Each number is 128 + 32 x the weight over its row's rms, rounded and kept within 0 to 255. Layers, rows and columns count from 0. The size above them is the row's rms in percent of the matrix's.

# layer 8 MLP gate, 1344x512, rms 0.0181, rows 785-889, columns 256-319
size [105 114  99 105  96  97  95  98 105 107 102  97  99  93  94 100 101  98  96  99 103  94 110  91  96  97  96 100 100 105 103 102  99  94  95 101  93 105  92  91  94  99 100 101 103  99  97 105  96 100  96  94  98  91 102 108 101 100 102 109 102  97  98 103  99  85 102  97  97 104  97 103 103  94 104  96 105 109 103  99 104 104 107  97 100 102 104 107  99 102  99 101 106 103  96  91 102  98 102  93 106 108 104 101 105]
[[ 91 161 102 114 155 171 105 102 138 145 141  68 123 100 116 169 168 148 162 124 138 109 119 133 135  87  72 153 210 108 176 110  48 148  62 107 157 140 121 136 177 187 187 119 113 125 115  95  91 100 131 145 149 148 116 151 121 180 150  90 246 126 114 107]
 [124 105 171  95 191 137 178 151 115 114 153 128 117 125 155 122 157 148 131 141  70 122 159 123 151  77 172 121  63 148  79 151 110 149 208 133 113 114 127 134  83 117 180 158 148 108  98 137 133 156 220 160 137 180 125  90 147  90 114 103 153 130 126 107]
 [141 149 133 113 163 102 138 104 148 126 139 174 102  98 178 152 122 134 131  99 127 189 168 114 122 126 102 175 104 131 104 110 129 125 104 158 155 133 138 123 118  90 169  68 126 147 100 127 142 120 151  88 123  93 145 150 149  97 204 189 108 131 112 139]
 [133 177 124 158  80 117 121 141  98 108  52 121 116 133 118  32 138 118 118 147 154 179  99 151 150 135 163 141 138 152 185 137 169 108 124 158  91 132 102 147 150 150 184 109 180 172 166  92 161 100 114 143  88 119 120 106 109 145 127  63 115 125 133 115]
 [112 147 118 115 153 117 140 148  75 177  68 133 154 137 160 182 152 157 133 143 132 115  67 184 137 160 110 122 105 110 137 115 104 103  98  94 111 146 117 130  98  88 158 152 169 202 106 101 156 153 129 149 118 150 142 129 154 115 147 133 172 149 100 134]
 [174 123  82 124 206  86 202 155 129 139 121 101 101  80 136 134 111 132  84 108 124 114 132 148 154 161 132 144 134 149 105 153 128 150 162 118 162 126 129 138 111 152 125 119  88  97  96  83 116  89 122 145 139 105 115 115 158 128 139 128  91 159 146 135]
 [161 153  99 207  89 180 156  97 131 112 117 168 121 138 120  75 146 140 172 150 156  76 100 102 129 129 126 148 157 138 156 164 100 165 148 127 133 140 172 106 129 103 173 134  78 126 188 119 144 137 168 115 177 178 133 107 114 163  95  82 149 140 147 110]
 [161 155 126 145 153 123 127 154 124 130 156 126 101 117 126 175 122 168  94 156 113 106 161 199 159 155 182 156 205 130 145 115  51 142 150 158 137 148  90 105 114  73 168 172 133 112  97 155  80 119 131 115 133 162  80 129 122 149 146 148 157 129  70 142]
 [ 48  90 181  51 191 148 139 190  85 126 129 101  76  87 168 156 115 157 134 142 113 111 132 140 191 123 144 125 129 137  75  91 105 101 107 116  89 148 161 120 118  66 156 163 160 107 150 154 133 116 152 113 132 119 142 116 162  96 128 127 104 135 161  88]
 [107 109 108 118 113  93 142  82 134 157 107 134  60 119 206 126 119  84 103  85 160 196 122 121  98 127 138 125 133 130 166 174 167 142  84 123  81 163 105 136 159  98  96 168  92 125  91 114 106 159 110 126 167 153 110  78 145 172 122 102  94 165 131 115]
 [158  88 104  69 147 124 183 109 172 121  60 130  91  98 104 136 134 153  58 183 114 150 146 158 124 137 184 145 139  91 149  97 162 179 158 128 137 124 155 123 134 217 180 148 108 145 174 122 101  90 123 123 145 137 132 165  89 179 124 114 134 148 123 120]
 [128 106 130 110 166 129  87 102 123 173 105  51 178  94 148  75 162 142 100 122 118 121 120  96 213 129 103 128 115 138 130 128 108 136  91  60 113 150  97 139  94 101  88 138 104  52 149 161 148 111 192 104 143 161 123 123 155 141  68 153 168 126 173 120]
 [148  96  77 134 126 152 166  96 155 105  95 118 157 114 144 121 142 122 173 115 157 178  40 136 162 145 104 122  70 112 113 188 152  70 140  71 135  49  70 103  99 162 170 148 156 182 192 102 190  94 144  79 187 150 102 160 102 174 124 171 178 164 129 120]
 [113  96 120 169  94  64 118 145 121 113 124  98 134  84 178 110 157 167 169 127 195 107 105 152 161 165 100  90 160 156 143 145 157 145  94 139 150 137 104 184 133  99 145 133 145 122 142 139 176  71 153 171 139 158  94  86 143 150 181 101 158 125  83  86]
 [185 137  94 137 126 127 133 149  78 117 141 152  74 146 129 108 127 160 152 169  97  97  94 134 164 154  72 127  40 167  98 130  95 136 163 122 140  63  96 126  22 161 120 136 134 112 178  71 199 149 162 105 193 106 142 137 105 104 138 163 122 181 108 127]
 [116 122 130 151  89 167 157 142  81  75  71 159 133 108 146 165 161 180  59 146 157  87 102  95 114  94 146 129 115 105 146 171 167 163 128  77 107 154 161 124  97 110 158 180 174 175 125 135 130 159 119 126 147 132  99 153 122 157 208 152 184 144 147 105]
 [ 89  91 158 165 177 201  92 148 113 113 114 143 118 143 110 117 126 136 150 205 100 128 127  83 145 115  99 120 123  79 110 126 115  88 180  93 105 106  66 151 157 128 188 175  74 123  87 191 152 152 173 126 144 152  65 104  53 136 125  91 132  95 121 141]
 [ 96 156  91 127 147  85 115  96 106 118  87 116  92 166 133 122  96  95 127 174 125 157 168  91 103 116 160  85 111 162 126 112  85 124 155 118  92 129  88 121 170 157 108  83 113  82  94 121 179 153 161 139  99 136  99 146 117 115 177 157 125 152  71  78]
 [ 94 187 130 166 117 151 112 112 156 105 125 174 121 121 191 131 157 111 132 182 176 142 111  77 124 102 182 162 137 103 156 136 131 104 135 137 205  82 101 126 103 168 143  86 151 132 105 111 150 195 141 118  99 154 109  99 132 126  96 109 138 144 121  94]
 [ 98  96 196  82  89 172 134 114  93 133 168 134 124 151 143  92 148 108 117 126 140 127 212 124 126 126  99 113 112  96 154 139 164  64  90 163 106 111 142 157  93 168 109 151  92 111 119 153 108 109 145 112 135 113 143 147 156 140  95  93  62 192 163 197]
 [147 127 159 184 152 110 114 155  74 102 126  84 163  81 143  80 139 159 100 125 128 101 112  50 140 101  91 164 183 134 122 127 178 140 104 111 129 111 109 121  86 111 123 101 128 140 130 103 105 192 110  82 114 185 128 110  89 101  75 157 132 186 162 120]
 [135  86  91 120 141  77 212 113 138  57  94  77  88  93 154  99 108 138 174 159  63 150 162 126 113 150  96  83 156 121 141 133  95 146 150 129  65 123  82 119 118  97 205 161 185 103 155 139  76 134 129 192 148 107 129 154  78 157 123 127 119 114 189 151]
 [121  69 201 153 152 122 136 143 130  76 176  96 119 137 105 139 131 133 121 110 145 162 113 143 197  91 132 146 135 147 133 129 148  71 120  83 139 136 117 145 122 127 134 119 142 165 100 129 130 106 101  99  65 173 200  47 127 141 134 113 105  67 163 101]
 [172 116 128 119 117 114 103 170 121 130 155 150 186  98 112 127 146 123 158 164 128 107 122 130 103 170 128 114 102 157 144 114  89 168  75 139  93 115 126 149 187  87 131 167  70 182 122  98 108 133 164 113 167 135 114 202 148 118 133 125 157 143 161 135]
 [ 79 112  96 134 111 143 158 101 136  41 179 193 147 125 103 138 158 120 184 179 137 116 178 113 111  97  94  98 168 107 116 111 101 131 133 105 103 136 166 140 181 139  87 143 127 147  84 130 110 137  92  89 126 167 115 138 117 127 120 116  86 100  69 150]
 [153 150  92 125 154  85 119 118 104 132 126 152 109  91  92 119 137 154 134 171 169 125 128 137 135 184 202 125  93  80 131 111 154 141  91 141 166 140  88 111 114 118 173 176 131 127 132 120 140 158 105 150 103 125  78  96 117 149 132 149  95 180 111 109]
 [ 99 109 110 130 134 104 124 161 150 112  97 116 146 143 125 181 157 155 139 139 129 122  99 119 175 117 145 127 156 108 153  38  96  52 104 124 154 203 191  95 127 163 156 182 173 140 191 119 145 168 186 144 169 144 126 160 125 174  92 116 168  92 149 162]
 [108 142  86 187 129 135 157 112 130  96  94 164  81  91 189 106 130  98 146 111 124 108  83 149 148 181  95 123 110 142 182 174 136 186 161  73 142 113  18 116 119 164 132 119 141 122 108 110 149 146 155 122 158 131 179 109  61 114 144 114 102  61 186  92]
 [172 142  85 149 109  58  94  88 147  96 160 125 143 133 101 171  85 115 140 158 122  78 127 107 155 109 117 108 127  76  83 105 103 103 158 104 156 148  86 150 142 210 118 125 100 106 216 130 121 111 114 150 127  73 124 180 100  71 136  96 127 116  87 104]
 [138 116  75 144 119  75 127 138 153 113 118 112  97 145 190 187 167 180  56 105 115 140 120  79 169 179 196  62 126  80 162 178  81 132 125 154 145 115 106 113 143  99 151 141 123 125 110  86 132 124 172 171 124 192 162 116 134 100  95  88 157 170 105 142]
 [141 111 110  64 157 152 103 156 106 126 100  96 106 169 114 152 125  80 138 143 106 149  50 126 154 137 119 117 137 109 113 112 109 137 147 131 148  73  90 198 151 104 156 134 112 161 124 163 118 124 142 169 145 142  68 105 138 101 124 141 134 158  95 132]
 [140 169 154 223  61  89 154 120 137 103  73 105 137  84 106 120  88 143 184  60 152  66 132 175 167 122 146 167 141 109 186 106 139 114  95 130  91 154 184 101 124 112 117 115 125 128 124  73 101  77 122 168 125 113  41 136 179 171 135 170 170 150  88 103]
 [110 105 175  97 212 105 141 158  96  88 126  67 113 164 113 103 117 165 119 134 139 170 166 145 122 139 126 144 133 138 113 154 150 178 142  81 118 135 165 125 136 110 128 143 106  88 139 129 156 102 102 112  84 119 159 121 125 123 145 101 181 185 171 111]
 [185 122 112  93 120 173 132 113 119 131 222 179 112 121 169 132 139  77 110 148 108 145 138 117 140  96 103 145  84 162 158 191 108 166 135 144 135 106 111  94 133 130 105 116  83 140  84 101 120 146  97 146 147 145  70 112 138 121 147 155 150 185 155 114]
 [176 112 163 186  86 129 145 128 149 116 119 133 135 129 124  68 170 122 171 121 176 167 107 129 143 114  64 162 159 184 142 130 113 164 104 165 139 108 157 168 174  75  57 115  86  46 133 164 145 133 127 158  88 162 147 110  73 148 102 118 139 109 116 104]
 [140 156 107 138 130 121  89 139 163  91 136  97 104 155 149 151 143  92 143 134 140 101 134  97 142  91 155 115 130  80  86 220 117  86 193  87  62 130 112 161 172 169  79  91 111 179  91 143 136 148  90 165 107 155  92 103 123 103 156 131 129 108 148  47]
 [150 139 109 120 158 117 132 114  80 135 136 112 151  76  86  96 120 140 149 120  83 117 114 111 134 130  80 212  74 178 120 153 149 130 169 136  86 196  89 107 135 137 146 137 169 141 130 115 163  85 162  95 118 154  78 142 112 100 135 127 114 176 116 112]
 [122 133 102 120 125 101  98 107 197 151 166  76  95 110  86 189 113 148 129 169 120  79 100 105 153 143 157 112 105 105 169 155 111 175 166 143 129 168  65 149 126 166  83 146 113 134 120 118 109 118 125  99  89 148 140 179 133 102  87 119 124 150 121  99]
 [124 141 127 119 150 159 127 175  80 137  87 132 119 109 120 104 133 184 118 129  93 148 145  84  92 147 186 118 126 111 146  91 177 140 148 118  79 137 135  76 142 135 136 203 179 143 132  97  68 132 109 133 164 162 196 121 144 107  69 133  91 139 122 143]
 [185 128 145 144 113 122 184 201 136 165  85 143 124 139 124  28 126 142 108 105  98 177 117 152  81 156  91 149 140 103 138 106 109 102 132  99 100 161 128 105 101 174  64 175 127 104 109 107  82 109 157  94 131 129 129 127 157  76 100 136 126 166 100 164]
 [ 72 132  92 153 119 172 119 152 122 164 131  93 183 118 117 138 156 129 135 117 109  93 104 202 115 126 110 125 140 133 138 109  77 145 135 131 162 107 155 131 108 119 147 145 151 150 106 107  93 113 152 124 144 173  90  96 125 138 184 123 121 117 108 159]
 [151 159  63  88 117  89 172 110 123 136  72 153 166  93 140 132 139 143 156 162 118 146 114  97  74 150 134  95 163 106 130 121  72  96 122 121 120 210 147 107 124 143 141 147 115  67 120 175 109 143 136 118 179  82 177 137 169 117 145 171  89 182 116  93]
 [ 92  73  88 168  96 167 129 122 140 129 103  92 134  98 109 155 161 148 193 107 182 100  77 148 111 105  92  96 160 157 164 140  92 172 147  53 174 147 193 121 153 106 151 162 148 136 127 101  85 166 166 190 121 125 105 140 117 148  99 163 111 135  91  74]
 [120 123 145 104 166 165 142 137  98 101  96 115 105 111 119  59 160  82  99 131 100 132 117  99 183 101 134 114 112  98 120 153 116 132 162  79 137 105 111 135 145 152 104 161 164 137 128 137 159 130 167 118 179  76 106 172 102 172 110 157 155 163 149 200]
 [113  97 113 148 108 174 184  79  90 138 116 148 106  89  78 106 112  91 111 150  96 100  92  70 134 108 104 196 123 146 119 153 142 153 161 100 143 147 213 154 159 184  94 132 139 141 164 154 163 121 199 126 236 126 112  86 114 136 107 103 155 163 118 107]
 [111 158 130 149 100 176 118  86 177 168  96 212 138 123 189 131 235 127 142 155 116 125 107 144 138 120 184 189 131 114 149  92  94 136 111 104 172 119 110 102 181 142  95  78 158 132 143 168 154 154 180 110  67 104 156  85 138 105 125  80 179 120  76 113]
 [177  97 154 117 129 100 139 115 161  89 153 113 131  55 127 120 101 172  77 141 143 133 151 170 155 123 109 116  91 166 149 149 168 157  86 162 185  79 153 132 100 141 131 114 183 138  68 158 147 120 155 129  94 148 140  85 109 119 172 170  78 184 119  94]
 [147 113 113 120 157 113 146 108 175 147 101  98  89 189 145 107 116 135 134 136 100 154 106 112 134 147 129 137 109 104 111 146  56 107 165 102 201  79 120 184  75 127 131 123 138  88 144 128 100 138 121 131 102 143 222 121  88 138 124 106 168 159  91 111]
 [103 158 117 152 118 126 116 104 104 100 121  56 137 167 103 135 135  75 147 151 142 118  85 136 160 129 113 105  95  96 136 129  96  54 129 113 159 105 122 143 113 115 104 139 112 118 159 140 136 141 148 131 122  86 107  85 106 135 161 115 145  87  84 105]
 [128 155 177 108 151 154 129 103 105 118 149 156 141 154 110 130 145 150 179 160  98  78 138 170 175 123 167 173 115  77 168 163  98 150 129 102  63 121  76 119 126 128 131 156 110 102 109 138 142  72 162 122 137 179 128 125 128 138 101 120 207  97 119 115]
 [151  92 114 139 139 106 162 161 119 145 198 181 136 139 128  67 190 208 122 182 141 160 112 134 158  82 140 151 123 110 120  68 157  89 175 123 146 143  77 151 124 175 147 179 136 135 122  69 115  97 158 115 127 116  96  88 132  84 197 167 146 137 116 136]
 [113 107 128 167 139 119 116 138  97 147 144 154 149 122 130 196 141 172 195 172 184 110 134 116 121 138  92 179  68 201  82 107 127 100  93 197 145  95 132 100  68 127 181 159 153 144  54 156  85 113 141 128  77  81 118 116 116 137 165 141  79 110  99  76]
 [105 112 130 129 134 124 140 116  57 126 119 158 162 160  69  92 164  96 129 150 161  94  93 103 136 124  56 118 155 116 114 123 118  89 172 189 127 126 142 150 140 130 134 139  85 157 165 165 120 115 161 144 126  79  89 122 155 136 122 120 162  51 130 110]
 [140 165 112  86 144 175 151 138 193 170 138  75 109  81 181 111 174 125 100 146 199 138 100 126 131  71 153 158  55 112 120 103 163 121 112 114 130  93 117 132  76  91 120  71 114 111 103 119 131 133 109 133 137  93  60 111 133 167  84 164 159 140 121 115]
 [101  97 148 138 147 121 108 124 122  91 129 157  78 148 113 161 125  76 150 105 137 176 172 199 153 134 136 127 171 170 197 157 138 133  88 125 104 134 103 116 111  59 205 153 173 159 121 151 166 139 113 108 137 122 132 154 101 156 163  90 169 113 213  84]
 [ 96  57 100  93 123  95 120 173 188 122 153 162 104  80 138 146 127 142 132 136 148 113 144  98 155 134 151  65 163 135 142  55 152 156 133 122  90 120 123  91 147 137 147  96 141 172 114 155 105 108 155 144 119 128  89 174 112 153 163 132 128 110 130  93]
 [151  68  73 119 120 155  96 119 145 109  80 118 157 182 148 170 133 107 140 146  73  59 120 192 192 102 146  63 208 145 142 157 110 106 121 146 166  83 106  91 112 189 131  83 143  94 132 169 119 139 116 134  86 176 139  71 135 204 137 181  85  73  68 100]
 [139 191  84 181  86 136 107  58 134 140 125 141 105 135 133 122 132 114  64 123 143 197  83 184 108 138 139  92  87 112 153 115 142 159 141 101 121 105 132 120 127 117 101  90 134 131  79 127  99 145 140  84 122 163 146 121  96  72 160 143 176 211  98 173]
 [132 147 141  66 151 150 125 178  84 114 139 104  95 137 131 141 154 104 127 163 131  49 104 144 150 132 147 115 144 163 198 146  99  88 116 180 143 131 129 137  90 123 178 171  98 119 132 179  97 116 203 128 104 191 112 141  85 109 130  91 118 153 105  89]
 [141 146 119 128 122  83  92 178  89 103 154 111  59 100 161 154  88 174 136 160 156 167 143 135  90 125 161 156 190  51 129  70 162 115 125 117 118 122 112 128 129 138 115 125 153 110 129 120  90 141 185 145 142  97 154 155 124 171 127 155 138 181 131 112]
 [128 124  89 152 179  73 141 143 115 117 148 139 123 111 127 162  87 116 167 132 101 142 129 118 137  70 152 148 138 152 127 131 131 100 118  97  74 145 168 124 128 157 125 117 137 107 160  82  77 123  93  87 121 185  80 156 149 172 177 173 106 162  86 115]
 [143 139  79  74 178  69 136  79 146 133 106 118 133 128 196  77 143 218 186  59 136 123 155 126 172 114 101 139 154  68  86 150 153 115 107 108 163 138 174 113 114 115 130  48 124 132 155 119 134 106 150 120 167 162 101  98 117  86 158 160 138 185 117  84]
 [114 110 162 133 130 150 113 120 135 113  97 114 160 118 193 147 143 176 152 126  79  95 146 146 145 116 214 141 111 130 171 136  93 110 134  95 164 148  78 128 158 159 119 116 130 135  85 163 134  58 131 155 150 203 104 128 125 153 145 113 150 162  93 123]
 [159 181 130 150 142 203 103 169 141  74  82 157 164  99  60  91 148 191 168 184 105 111 129 117 116 106 129 115 158 110 166 115 133 142 182  77 126 130 109 128 125 148 142  98  71 124 149 139 122 149 105 134 111 116 129 148 110 153  82 198 109 125 170  52]
 [153  96 122 116 170 127 112 135 181 148 173 144  98 122 218 116 237 118 146 150 136 150 129 126 168 126 157 117 134 171 129 172  62 101 133  99 143  56 107 134  96 152 119 131 106 132 178 144 103 112 112 155 152  19  91 105  79 119 154 125 133 117 160 130]
 [114 118 144  95 135 164  88 177 181 101 114  39 133 122  70 132 194 137 169 112 142 115 107 106 164 138 131 186 137 160 145 159 178 135 125 119 122 121 189 147 119  95 161  79 118 139 138  99 129 120 140 105  50 124 175 110  57 157  74 161 162 166 177  82]
 [120 179 145 128  99 120 117 166 146  90 112 143 148 116 122  91 127 149 121 176 160  69 180 106 142  84 149  93 164 179 132 104 100 119 143 132 130 126 192  71 139 199 155  46 135  73  84 139 146 137 124 127 114 156 135 183  98 146 121 108 147  92 130  96]
 [151  63 101 164 118 159  97 147 120  77 127 111 175 107  82 167 139 116 207 163 127 134 112 157 124 172 149  89  81 118 100 162 105  57  99 165 172  90 143 133  98 124  98 143 136  66 115 131  94  95 116 129 131 139 159 147  74 177  78 106 112 131 101 128]
 [129 123 120  98  93 153 152 121 125 162 131  63 147 139  90 112 116 125 106 147  75 113 136 211 119 105 147 178 187 155  84 136 105 142 177 146  74 142 141 145 163 144 116 113 103 166 131 115 154 160 179  97 190 147 120  93 165 118 177 127 170 140  87 134]
 [ 94 122  95  94  80 128 121  62 128 134 142  95 141 161 143 150 104 192  84  84 120  99 102 109 141 153 151  94 110 111 120 122 157  95 118 177 174 145  81 144 100 135  91 135  61 161 166 138 123 127 131 106 161 145 124 122 162 155 142 127  98 126 120 166]
 [108 130 131  73 140 124 164 152 119  85 108  75  96 154 139 197 155 109 114 100 120  76 129 183 170 131 137  97 125 104  99 129  90 135  78 107  72 161 130 208 123  99 118 134 245  90 132 120  64  96 123 163 144 178 126 154  95 164 117  92 109 176 129 109]
 [158  91 115  88  96 105 170 153 103 106  57 167 118 177 134 156 178  73 196 142 123 135 150 134 172 144 134  81 132 117 117 123 149 105 124  97 108 110  65 141 149  93 152 178 139 116 175 104 103 145 159 184 167  40 194  97 136 130 136  90 140  83 151 139]
 [147 128  67 120 164 131  83  61  91  76  84 117 164  94 113 159 123 103 137 198 140  98 100 129 148 127 113  93 169 132 133 104  43 100 143 154 138 132 135 129 131 150 140 127 157 121 117 150 135 124 119 146 104  63 133 143  96 160 162 121 114  86 159 157]
 [124 158 114 109 165 119 104  73  68 101 138 119 139 154 112  92 118  96 151 123 103 172 100  57  70 121 121 114 112 128 106 117  76 131 145 140  81  76 133 112 167 188 126 115 141 147 133 102 127 204 123 132 121  84 165 106 121 130  74 156  92 143 172 138]
 [133 135 135  81  93 178 117 129 168  82 159  76 137  55 127 144 115 130 196 156 168 146 120  95 134  97  78 131 116 136 142 132 136 103  85 106  97 142 165 129 153 128 104 168  77  78 146 111 125 138 174 164 133 128 159 133  98 162 106 132  98 125 136 132]
 [131 131  72 186 134 102 186 168  90 113 115  81  73 118  69  89 107 135 100 117 114 140 105  80 143 125  94  55  70 119 187 125 107 157 124  88 100 162  87 151 127 111 100 128 134 111 150 110 183 126 194 146  93 139 119 105 172 187 133 151 109 180 101 151]
 [185  94 107 142 184 156 100 117  58  93 121 163 132  99 112 176 120 122 181 136 119 158 143 137  72 150 100 155 164 123 197 137 128 141 198 128 133 160 117 113 117  78 118 123 144 167 146 120 110 135 135 192 112  73 131 169 151 147 137 161 131 121 162 156]
 [112 110 143 141 126 108 113 140 176 104 105 103  89 131 163 115 141 134 116 139 106 133 141 145 155 185 154 121 209 134  85 125  98  94  79 126 108 148 133 131 110 132 111 181 106  97 240 172  57 136 159 140 154 125 114 178 149 144 150 113 192 172 162  91]
 [135 126 155 128 138  83  97 136 163 108 194 155  53  88 146 140  91 161 133  90 156 135 161  88 119 134 110 152  95 121  91  56 142  92  55 138 154 126 102 163 101 134 145 102 109 121 161 112 140 133 179 176  72 101 116 144 171 115 145 168 168 107 159 132]
 [131  88 121 100 119 132 115  86 152 102  60 131  67 114 146  97 110 112  61 163 158 113 131 146  83  79 174  65 160 132 110 137  46 115 141 149 172 117 102 121  85 120 143 102 150  91 124 157 152 108  68 135 143 143 105 126  96  89 159 140 159 154  73  93]
 [113 116 100 103 106  68 146 101 206 131 172 165 122  90 176 154 137 141 130 121  86 141 115 140 208 156 123 157 107 155 124  90 120 114 124  98 148 168 118 153 116 167 157 156  96 146 112 188 125 148 124 129 126 147  97  93 135 151 157 125 111  82  76  47]
 [152 162  87 102 103 128  78  69 107 109 104 205  99 160 107 161 133 104 161 131  88 162 114 194 112 123  83 149 113 146  95 108 122 115 135 130 186 134 159 171 156 105 142  85 119  70 177 153 149 121 183  68 111 139 120 159 117 121 107 124  96  88 102 140]
 [131 135 124 169  93  87 146 153 167  62 143 155 125  77 171 115 102 110 107 142 214  64 106 128 112 128 114 224 127 168 143 138 155 152  75 133  59  93 163 138 150 107 224 174 215  86 158 136  79 136 133 127 130 104 148 160 154 150 131 147 115 117 158 153]
 [114 135 128 113  96 134 156 115 165 162 154  86 132 126 132 143 124 136 117 146 169 157 166 112 130 116 112 176  77 174 101 149 137  92 135 133  73 155 112 125 143 110  76 169 148 138 111 100 165 116 148 154  99 140 155 128 135 174 127 150  43 107 123 122]
 [148 107 135 111 118 116 163 168  65 119  31  59 146 108 114 139 137 146  94  49 129 145 110 133 121 187 116  91 171 123 123  98 189 125 111 152 120 177 168 125 102 141 170 152 142 116  98 145 102 104 123  96 137 169 160 104 151 189  99 100 135 178 114 125]
 [173  99 147 119 119 174 166 132 103 106  72 127 172 143 115 132 153 135 136 198 147 114 159 162 159 135 160 145 183 136 156  77 122  87  66 173  87 125 122 133 160 130 107 132 120 171 173 119  71  92 158 123 138 103 129 209 103 167  59  79 109 132 134 155]
 [ 97  86  74 178 141 106 115 118 215  97 104 127 117 100 102 202 102 152 109 104 150  73  75 132 145  95 150 100 161 140 107 172 102  97 159  91 144 133  65 121 146 116 136  88 120 104 170 124  80 154 158 111 134 121 151  95 124 151 182 120 118 173 130 157]
 [122 152 132 134 107 128 102 190  64 143 138 127  83 126 146 144 161 208 140 125  83 133 123 154 162 128 127 157 120 144 104 119  56 113 127 125 167 151 134  85 113  91 151 132 151 173 168 112 147 134 165 145  92 159 168 137 157 122 151 112 144 179  73 121]
 [135 100  91 129  84 167 104  85 138 114 154 184 160 130  97 113 146  84 140 191 139  92 125 169  80 106 154 161 221 139 171 138 177 103 141 111 144 104  96 102 144 109  99 147 168 155 129 118 111  98 232 131 137  82 155 146 128  90 101 163 125 131 133  97]
 [ 99 114 112  87 109 147 102 148 181 172 209 187 151 122 162 105 136 120 161 118 164  94 109 182 141 127  98 150 105  80 120 115 109 131 112 166 157 100 120 124 101 122 158 138 147 149 111 178 117 109 121 158 114  88 115  73 140 185 114 112 142  96 150 132]
 [ 72 120 138  98 189 134  88 119  95 112 118 195 126 109 188 191 136 147 153 142 152 149 127 220 198 136 171 111 110  96 138 153 100 156 108 125 139 186 132  95 104 138 161  84 117 152 119 145 104 140 189 131 109 146 111 104 134 159 101 129 174 187 125 104]
 [180 141  84 127 144 145 124 136 118 108  78 161  53  79 119 164 125 138 132 113 138 120  98 115 211 145 145 167 117 121 106 172 117 150 127  84 148 103  93  64  60 125 170 165 142 110 134  77 100 166 168 121 132  74 168 176 111 100 116 107 149 162  91 115]
 [104 140 101 195 124 144 119 123 109  87  78 147 147 138 116 133 126  71 141 127 138 114 139 145 184 117 127 107 212 127  73 158 147  83 158 144 141  86 136 104 188  95 118 157  51 136 172 102 185 129 195 131 175  98 108  68 135  94 135 153 148  83 137 133]
 [100 153  99  97 120 142 147 131 144 116 116 131 114 121 156 120 114 174 167 113  98 101 125 166 180  90 178 153 169 152 147 130 114  71 123 133 137 167 173 106 104 185 132 108  74 140 149 147  89 170 175 117 163 107  83 136  97 141 101 143 149 147 135 107]
 [178 126 109 166 142 136  92 130 186 186 125 103  62 101 166  89 147 193 119 187 120 134  77 107 135 155 154 125 125 118 115 120 172 107 119  90 159  65  52 102 135 129 134 140 150 139 109 137 202 148 113 151 113  83 116 144 118 129 180 167  42 128  87 126]
 [141 144  90 114 151 158 118  77 131  52 170  99 159 168 116 177 132 121 114 174 129 139  93 185 181  73 106 116  90 144 162 164 138 119 128  82 134 108  84 145 116 138 154 105 144 147 147 161 174 109 121 141 110 116 167 109 111 144 177 164 120 122  88  85]
 [ 92  97 146 199 151 106 123 134 130 122 103 144  87  96 132  97 131 178 151 120 127 158 189 134  37 132 165 127  87 101 197 168 133 163  41  88 104 131 144 121 103 139 176 133 136 150 121 146 139 131 119 148 143 112 102  93 137 143 133 188 129 121 109 101]
 [ 51 155 136 170 136 117  91 147 126  72 149 133 147 100  58 170 121  99 190 114  91 111 125 130 149 170 113 112 106 141  82 175 137  92 134 119 176 132  50 145  95 143 116 145 167  62 129 143 109 150 152 200 150 128 119 123  82 140 145 106 140  78 136  84]
 [160  68 114 182 130 144 132 166  89 133 197 133  79  98 120 138 103 138 170 134 170 118  58  68 131 118 135 127  97 161 112  91  65 107 122 121 133 126 125 153  38 141 123 127 146 157 161 162 162 120 150 156 141 110  88 172 102 173 167 171 145 170 125 104]
 [125 126 119 116 146 132 159 117  99 127 175 146 120 113 128  98 137 117 166 157 135 145 139 171 168  78 107 149  64 168 147 171 103  76 103 179 141 100  56 137  86 119 166 112 120 142 173 110 115 140 110 111 143 147  93 126 103 113 130 124  94 146 168 107]
 [145 131  63 128 170 170 138 108 115  89 125 140 176  92 113 107 205 164 128 129  99 154  85 178 117 159  83 139 127 155 189 197  82 125 121  74 138 110 154  81 139 115 118  93 116  64 106 125 137  80 228  98 159 183  59 147 139 141 128 182 149 161 112 119]
 [141 153 162 104 122 141 182  88 179 104 133 103 121  62 154 184 144 125 118 137 116 197 133  89 144 131 163 131 139 146 163 220 140 169 106 136 135 127  94 187 142  77 100 145 133 142 129 146 152 115 165 121 176 137 144  93  97 127 140 146 148 148 123 117]
 [114 103 164 166  93 101 103  87 195 166 154 184 124 108 155 173 144 113 177 156  74 155 158 124 118 107 119 202 152 101 136  96 120 138 110 169 130  97 152 169 167 125 159 167 158 143  75 202 128 137 101 137 125  86 103 112 146 151 158 137 107  45 127  87]
 [133 139 125 165 113 109 114 150  98 105 158 133 104  84 134  87 118 116 105 212 180  73 162 124 125 149 113 151 147 176 165 103 136 150  91  88  70 105 176 128  88 124 145 228 180  84 113 182 143 152 178 128 119 148 144 127 111 106 112 127 122 169 122 140]
 [128 122 134 104  90 130 138 115 165 115 159 132  90 167 115 139  85 147 110 145 135 110 129  99 111  68  89 156 168 103 141 116 125 153 135 141 176 143 119 108  98 146 121  85 151 137 120 166 101 100 117 181 101 138 151 174 131 105  79 131 130 175 125 112]]